From a checkpoint of a small transformer trained on Wikipedia: 17 layers.
Each number is 128 + 24 x the weight over its row's rms, rounded and kept within 0 to 255. Layers, rows and columns count from 0. The size above them is the row's rms in percent of the matrix's.

# layer 11 MLP down, 128x384, rms 0.0853, rows 110-127, columns 0-191
size [ 96 110  96 100 107  98 100  97  99  99  96  95  98  97 105  96 117  91]
[[156 179 133 151 165 122 127 156 117 154  76  92 128 131 113 140 127 138 165  84 164 118 102 142 125 157 151 127 157 130 135 166  69 133 178 110 109 145 153 108 138 121  82 162 155 158 131 125 131 123 143 148 137 109 106 155 129 154 123  92 106 142 102 109 136 119 137 114 110 139 121 155  89  93 134 137 101 126  97 120 126 133 163 134 141  92 122  94 104 141 132 126  93 112 136 136 123 125 102 112 177 142 173 165 131 133 159 121 101 109 103 145 139 121  96 182 148 131 117 151 122 125 149 146 127 119 132 137 137 143  88 123 132 103 151 129 158 132 122 117 141  97  88 148 119 122 139  92 125 168 133 140 134 115 140 174 151 151 111 115 105 132 162  89  66 117 116 150 155 140 138  99 117 102 135 152 139  92  86  92 136  98  44  86 104 181 160 129 172 120 113 122]
 [103 130 138 140 153 172 114 122 117 155 104 123 119 162 123 121 147 142 132 166 137 154  72 103 132 143  74 103 131 106  92 124 132 114 139  84 133 105  77  97 122 142  58 156 112 167 142 150 117 130 121 120 143 124 112 105 190 102 148 152 174  93  83 121 130 128 116 115 122 147 115 192 163 160 157 106 160 158 127  97 141 104 201 120 119 151 110 102 179 117 124 134  88 148 137 127 144 141 137  99 132 154 139 114 120 130 150 123 100 103 102 152 132 137  94 169 104 144 145 143 109 159 125  75  91 147  88 119 121 121  99 132 114 119 129 128  95  86 104 149 116 200 106 116  94 111  73 138 121 125 124 119 128  92 114 109 117 142 135  86 111 102 129 133 107 132 130 118 112 133 101 126 127 143 128 116 168 127 122 207 138 140  80 143 108 156 148 150 101  80 129 147]
 [124 120 114 144 115 116 112 150 106 155 131 133 154 123  98  95 121 162 103 126 134 133 128 118 139 107 108 110 151 151 132 144  85 125 134 118 126 122 106 164 133 134 115 140  91 145 116 148 146 166 116 145  80 138 177  92 101 120 128 137 135 136  73 108 107 138 123 148 114 120 120 104 110 144 168 116 117 104 137 109 126 135 182 122 167 112 174 153 101 115 103 166 102 166 144 152 110 108 162 115 122 116  98  86  86  99  94 166 128 125 132 143 157 101 172 120 104 107 169  77 151 142 117 113 113  97 114 107 124 129 144 135  95 116 141  85 185  92 142 124 126 130 117 152 153 148 102 102 123 137 122  71 165  92 119 143 126 142  97 143 151 144 121 153 152 142  94 145 160 100 149  99  90 127 127 114 136 179 101 126  93 125 157 157 137 101 147 106 133 186 109 140]
 [110  80 136 165 115  88 116  93 153 146 102 136 113 114  92 128 106 157 134 119 144 148 102 144 122 112 127 110 118 127 113 136  74 122 123 121 137 178 105 126 136 142  64 108 134 147 164  94 106 110 134 140 141 150 109 178 112 120 142 126 141 127 122 125 138 138 167 168 122 117 134 101 109 139  91 130 142 136 122 158 136 120 120 140 138  79  44  94 149 101 151  78 133 162 146 136 116 150 117 111 101 126  67 138 103  97 143 122 142 160 114 118 131 120 131 155 126 139  98 147 139 117  92  98 120  95 127 144 124 141 155 129  77 162 133 116 115 136  89 158 101 108 113 125 112 162  75 106 151 119 111 155 100  93 114 125 159 137 162 112 155 115  88 141 135 114  90 121 177 172 136 130 127 123 135 113 113 126 132 130  93 128 143 137 140 113  78 118 133 158 126  99]
 [167 170 140 201 116 142 117 163 160 163 127 131 150 119 137 156  97 173 105 136 117 114 129 165 135 129 103 132 140 101 142 118 185 119 117 122 102 137 127 137 119 143 132 156 160 151 111 103 136 165 131 154  91 132 140 125 139  98 107 125 106  98 138 119  98 121 145  96 202 169 133 143 126  90 126 117 121 143  99 155 120 122 159 109 165 135 147 186 135 174 145 111 128 127  98 167 124 109 141 142 153 140 171 151 131 112 179 120 121  53 140 128 146 158 112 105 175 129 130 145 115  86 119 133 109 150 101  95 178 108 140 126 126 125 108 132 144 153  88 141 150 115 156 135 117 126 159  99 129 154 132 159 111 187 114 128 159 127 154 174  94 128 150 137 129 128 130 109 126 137 172 196 157 137 171 136 125 123 115 139 138 163 132 159 159 166 134 134 133 127 150 174]
 [133 186 146  96 102 140 115 150  82 144 139 122  98 184 117 113 123 138 142 142 120 130 120 119 136 165 122 132 120 141 103 171 127 132 125 141 136 137  54 111 115 118 154 142 152 185 113 143 149 121 126 159 167 152 115 120 111 183 145 158  97 131 106 146 171 126 207 140  64 115 131 138 177 150 128 109 122 128 108 134  92 167  60 121 115 129 158 111 134 101 115 147 103 117 158 123  86 130 162 143 111 169 143 163  95 143 139 153 137  90 115 152 128 140 131 128 127  82 103 140 144  88 103 134 142 127 143 128 109  86 109 110 148 137 100 100 106 132 140 122 174 113 106 125 153 107 161 151 122 111 140 123  81 138 147 154 118 106 162 111 135 124 102 117 145 127 139 145 105 153 122 144 132 152 144 139  75 100  95  98 113 104 137 112 120 111 139 113 139  71 121 145]
 [122 112 135 152 101 128 139 105 143 107 131 134 147 150 148 119 139 143 154 143 123 117 149 162 142 139 114  96 139 122 113 113 137 126 151 154 127 120 115 164  76 111 177 103 146 139 106 141 137 128 149 142 164 109 167 138 111 119 140 155 107 121 142 128 155 164 157 161 108 131 117 153 158 134 167 151 129 144 186 142 132 159 137 139 141 100 187 136 149 163  96 136 171 119 122 173 141 127 125  86 141 111 110 134 129 135 138 111 144 133 116 198 107 130 165 160 127 129 139 142  97 151 111 119 138 138 136 153 154 123  92 146 143 121 104 148  95  75 135 131 150 164 126 164 144 133 171 107 109 144 110 145 160 147 102 116 125 131 133 118 142 150 139 124 127 123 125 137 123  93 144 116 114 158 161  92 132 137 133 189 104 137 149 123 135 140 132 176 165  98 127 137]
 [144 115 104 134  98 146  92 114 129 141 149 154  57  91  57 149 105 126 116 175 118 122  98 103 128 121  97 158 151 116 132 125  82 146  72 101 154 109 124 149 102 168 135 143 137  85 161 158 109 111 122 126 165 122 156 150 140  96 124 161 128 130 122 117 116 123  75 153 119 138  62 120  89  87 107 122 134 121  66 148 103 144 105 135 117 122 127  92 151 127 105 119  95 160 146 144 166  91 138 139  77 119 151 150 149 129 106 179 124 186 140 140 116 138  96 140 121 138 123 115 124 154  98 126 119 120 126 159  89 127 151 116 118 155  90 154 126 169 146 131  95  97 142 115  98 159 128 115 118 124 127 128  65 123 168  47 116 113 114 148 152 115 191 133 134 113  98 162 143  94 101 159 119 114  72 119 115 149 122 117 125 107 119 112 138 148 172 107 141 130 109  86]
 [138  73  83 144 120 117 111 116 179 139 110  84 143 104 108 123 137 141 131 119 141 115 129 140 186 140 109 106 164 104 134 124 163 104 137 171 128 143 128 122 154  97 128 109 130 118 134 105 119 111 113 138 151 126  72 142 146 105 100 100 113 104 153 116 138 148 140 130 145 146 105 135 119 114 140 138 151  89 122 134 151 116 118 120 131 154 124 149 118 101 127 132 146 152 170 158 119 176  88 117 120 141 128 164 131 159 117 192 164 114 118 113 152 189 114 112 113 139 124 124 130 198 121 157  55 125 121  93 112 141 126 144 156  94  77 106  91  99 118 108 134 114 136 167 128 160 121  92 132 118 144 140 150 103 138 170  96 138 152  95 148  96 131 124 141 155 184 128 166 163 134 119 108 158 144 125 129 135 108 112 141 158  76 115 107 115 151 191 135 117 149 163]
 [136 151 107 117 147 149  82 139  98 124 154  93 136  97 140 160 161 121 134 114 128 129 115 122 150 136 135 147 105 132 144 158 164 141 132 113 180 120 147 129 140 141 110 142 107 163 165  81 172 149 144 149 148 115 139 131 135 136 153 146 125 142 103 125 171 116 132 132  96 160 117 131 106 139 142 107 107 108 167 166 145 128 167 119 124  88 169 182 120  31 158 139 128 124 116 154 153 117 107 129  87 142  90 111 112 117 125 149 121 158 119 136 165 124 136 156 151  87 111 112 119 151  98 124 177 113 136 104 152 154 142 165 122 136 125 120 127  93 113 116 145 114 123 102 124 128 159 109 128 113 124 110 135 133  98 139 131 144  97 121 115 128 160 143 107 112 117 123 135 119 144 124 158 114 147 111  87 121 126 134 116 153 122 145 152  82 155 123 104 120  99 128]
 [107 118 178 133 110 154 175  85 118 144 125 184 111 108 111 157 159 100 116 110 128 140 118 156 114 121 138 128 150 112 129 104 140 101 130 102 118 129 135 143 121 121 138 127 100 144 125 157 144 131 147 102 132 130 106  67  73 126 140 127  99 112 130 142 177 109 147 159 130 125 152  95 111 132  69 111 106 136 171 106 169 151 106 126 166 142 110  95 146 131 107 109 121 119 118  89 120 115 131 160 187 103 116 153 126 129 116 128 192 138 123  78 114 118 115 113 123 133 114 146  84 135  95 140 153 121  91 136  93 145 110  99  70  91 115  96 162 153 121 123 127 132 135 132 112 103 133 115 119 135 113 124 179  86  81 134 136 144 168  99 118 165 107 102 116 164 115 115 157 186 113  70  98 119 121  89 103 166 142 116 114 122 117 114 117 122 114 120 132 120 175 121]
 [124 156  97 158  86 139 142 149  94  96  93 118 127 151 119 146  97 110 116 128 100 133 137 102 162 120  79 176 124 139  88 119 174 118 139 104 142  90 154 148 117 119 167 148 151 141 101 139 134 152 111 162 116 130 128 154 138 101 102  81 176 130 138 165 128 114 121 126 162 186 135 138 164 126 100 148 120 157  96 144 102 124 129  99 182 112 121 113 127 179  76 105  81 107 160 107 117 111 107 167 153 127 104 127 121 171 125 103 119 112 163 125 111 123 145 169 159 126 147 108 115 160 120 110 100 163 115 130 183 142 141 146 151 148 135 137 139 148 146 115 133 144 125 139 149 144 127  54  89 157 141 135 151 122 145 103 115 172  87 174 101 159 101 150 141 153 110 136 157 132 149  76 152 124 136 142 146 167 117 131 130 144 123 137 125 148 131 103  96 107  58 139]
 [124 123 142 154 158  99 110 123 131 102 132 105 123 106 146 120 144 104 125 177 123 124 148 148 146  94 142 138  82 139 145 141 103 116  78 175 119 144 113 146 182 126 115 128 123 123 136 104 135 115 105 143 113  87  96 160 149 152  77  91 142 138 136 111 132 113 107 131 117  80 161 141 124 114 112 144 137  84 150 117 179 124 125  87 144 104 140 186 131 134 120 128 121 109 119 114 112 162 170 120 149 139 147 110 114 144 135 172 123 127 142 160 122  78 138  87 128 115 150 128 123 120 166 167 110  75 139 117 132 145 116 167 162 144 151 139 148  72 142 117  69 167  78 152 109 107 138 139 107 139 131 106 117 155 131 138  81 100 145 115 139 148 121 148 142  98 160 113  92 138 143 114 113 138 132 161 106 118 173 122 106 123 183 187 131  99 126  97 106 145 148 105]
 [128  80 127  87 119  90 118 133  87 109 143 140 162 112  99 157 153 147 165 142 117 129 117 106 120 119 155 149 133 135  75 146 157 186 108 174 103 133 108 175 132 180 140 187  91  81 142 173 140 131 118  75 122 128 129 163 158 132 126 129  78 139 164 155  90 149  98 119 117 125 135 117 115 173 158 147 147 113 109 136  94 108  69 183 146 154 104 121 119 101 144 149 115 116  64 108 139  68 158 137  89 121 104  98 148 143 117 123 146 146 119 140 127 128 138 122 137 111 107 123 121 150 125 105 145 153 130 123 119 126 143 161 122 140 123 184 142 115 119 146 109 144 129 129 133 109 140 138 152 137 103 130 126 131 164  99 107 114 109 140 103 107 116 139 102 150 159 150 108 116 176 143 110 190 150 157 114 136 111 139  94 111 132 110 114 118 111 149 140 128 141  97]
 [100 139 108  97 156 153 129 136 136 112 102 119 139 116  85 159 149 141 148 120 100 100 102 154  68 126  60 166 160 103 128 133  93 106 130 106 106 124 118 137 151 131 137 154 153 103 117 130 102 155 107 125 117 150 145 137 151 121 119 123 167 119  99  85 125 105  82 112  86 116 115 109 137 121 115  81 124 156 126 108 134 110 100 120 117 151 116  99 146  97 132 132 124 105 131 159 146 183 170  84  89 142 122 124 169 123 114 175 152 134 138 105  77  92 123 111 136 141 121 151 107 129 120  95 104 121 155 134  60  97  98 138 138 119 124 116 117 105 148 138  94 129 121 119 126 113 135 182 128 126  77 140  88 138 102 141 108  85 128 154 126 144  75 120 108 122 124  98 108 119 108 113 129  67 125 185 170 112  97 144 114 147 137 140 151 140 101  93 136 135  99  90]
 [160 169 133 160 138 158 122 178 166 130 150 122 102 120 131 130 160 156 129 130 156 123 107 136  97 134  98 194 150 131 132 119 167 134 116 108 116 125 123 106 107 125 169 125 132 116 170 135 112 114 133 145 150 136 147 103 119 115 121 124 169 125 133 135 164 116 148 135 117 111 124 104 132 127 103  75 117 141 133 110 165 142 155 128 103 146 136  95 160 117 150 132 103 138 139 137 142 142 127 118 100 149 133 102 108 144 174  86 176 105 122 130 133  82  98 189 105  99 138 138 128  90 173 101  93 136 125 141 136  88 115  80  97 160 113 127 115 119 124 152 116 122 162  95 112 148 110 125 137 153 161 146 140  97  96 131 162 117  96  93  65 109 169 143  99 116 133 150 129 158 160 111 121 143 132 168  95 130 104 105 140 105  78 128  92 147 112 117 134  87  86 168]
 [149 105 137 129 107 149 102 127 123 108 148 153 153  99 144 127 140  80 105  84  92 161 118 137 120 165 143 143 125 137 115 152  87  98 101 144 109  92 152 146 129 102 124 149 130 158 137 142 123 112 108 105 108 106 162 117 104 142 100 133 148 164 147 100 153 125 100 187 158 131 134 129 109 111 134  85  95 106 147 101 100 133 102  82 127 137 127 148 139 131 113 125 119 124  94 144 181 124 131 143 132  99  92 119 139 134 111 126  96 139 114 120 102 120 139 208 119 102 125 122 113 164 130 116 146 143 123 115 132 138  87 141 123 160 117 137 150 126 139 156 150 147 147 135 123  82  90 117 131 131 127 114 130 107 120 145 159 142 142 115 112 136 165 102 102 145  75 137 143 105 154  88 151 117 183 157 183 128 116  98 144 159 100 136 127 165 151 141 141 130  99  99]
 [141 111 154 100 165 131 129  87 131 140 176 134 114 163 158 129 138 107 125 136 145 145 114 137 159 112 123 102 100 130 144  96 182 135 116 108 126 158 125 120 105 109 135 127 107 120  94 138 121 126 137 138 151 143 141 113 105 163 101 125 196 115 146 116 115 116 122 109 123 162 154 116 146 117 127 128 129 138 128 115 150 164 127 158 118 144 150 128 132  96 122 127 144 173 130 129 129 128 100 156 158 143 150 130 153  98 142 119 147 126 112 145 143 109 126 132 127  77 119 106 139 113 150  90 145 163 164 156 116 123 118 105 109 173 101 116 156 141 163 126  92 116 146 100 129 119 166  86 137  59 158 136 135 147 139 138 137 119 121  95 166 165 138 137 112 129 139 129  49 117 119 152 168 109 124 111 163 144 172  87 153 116 113 117 144 115 140 153 114 138 145 109]]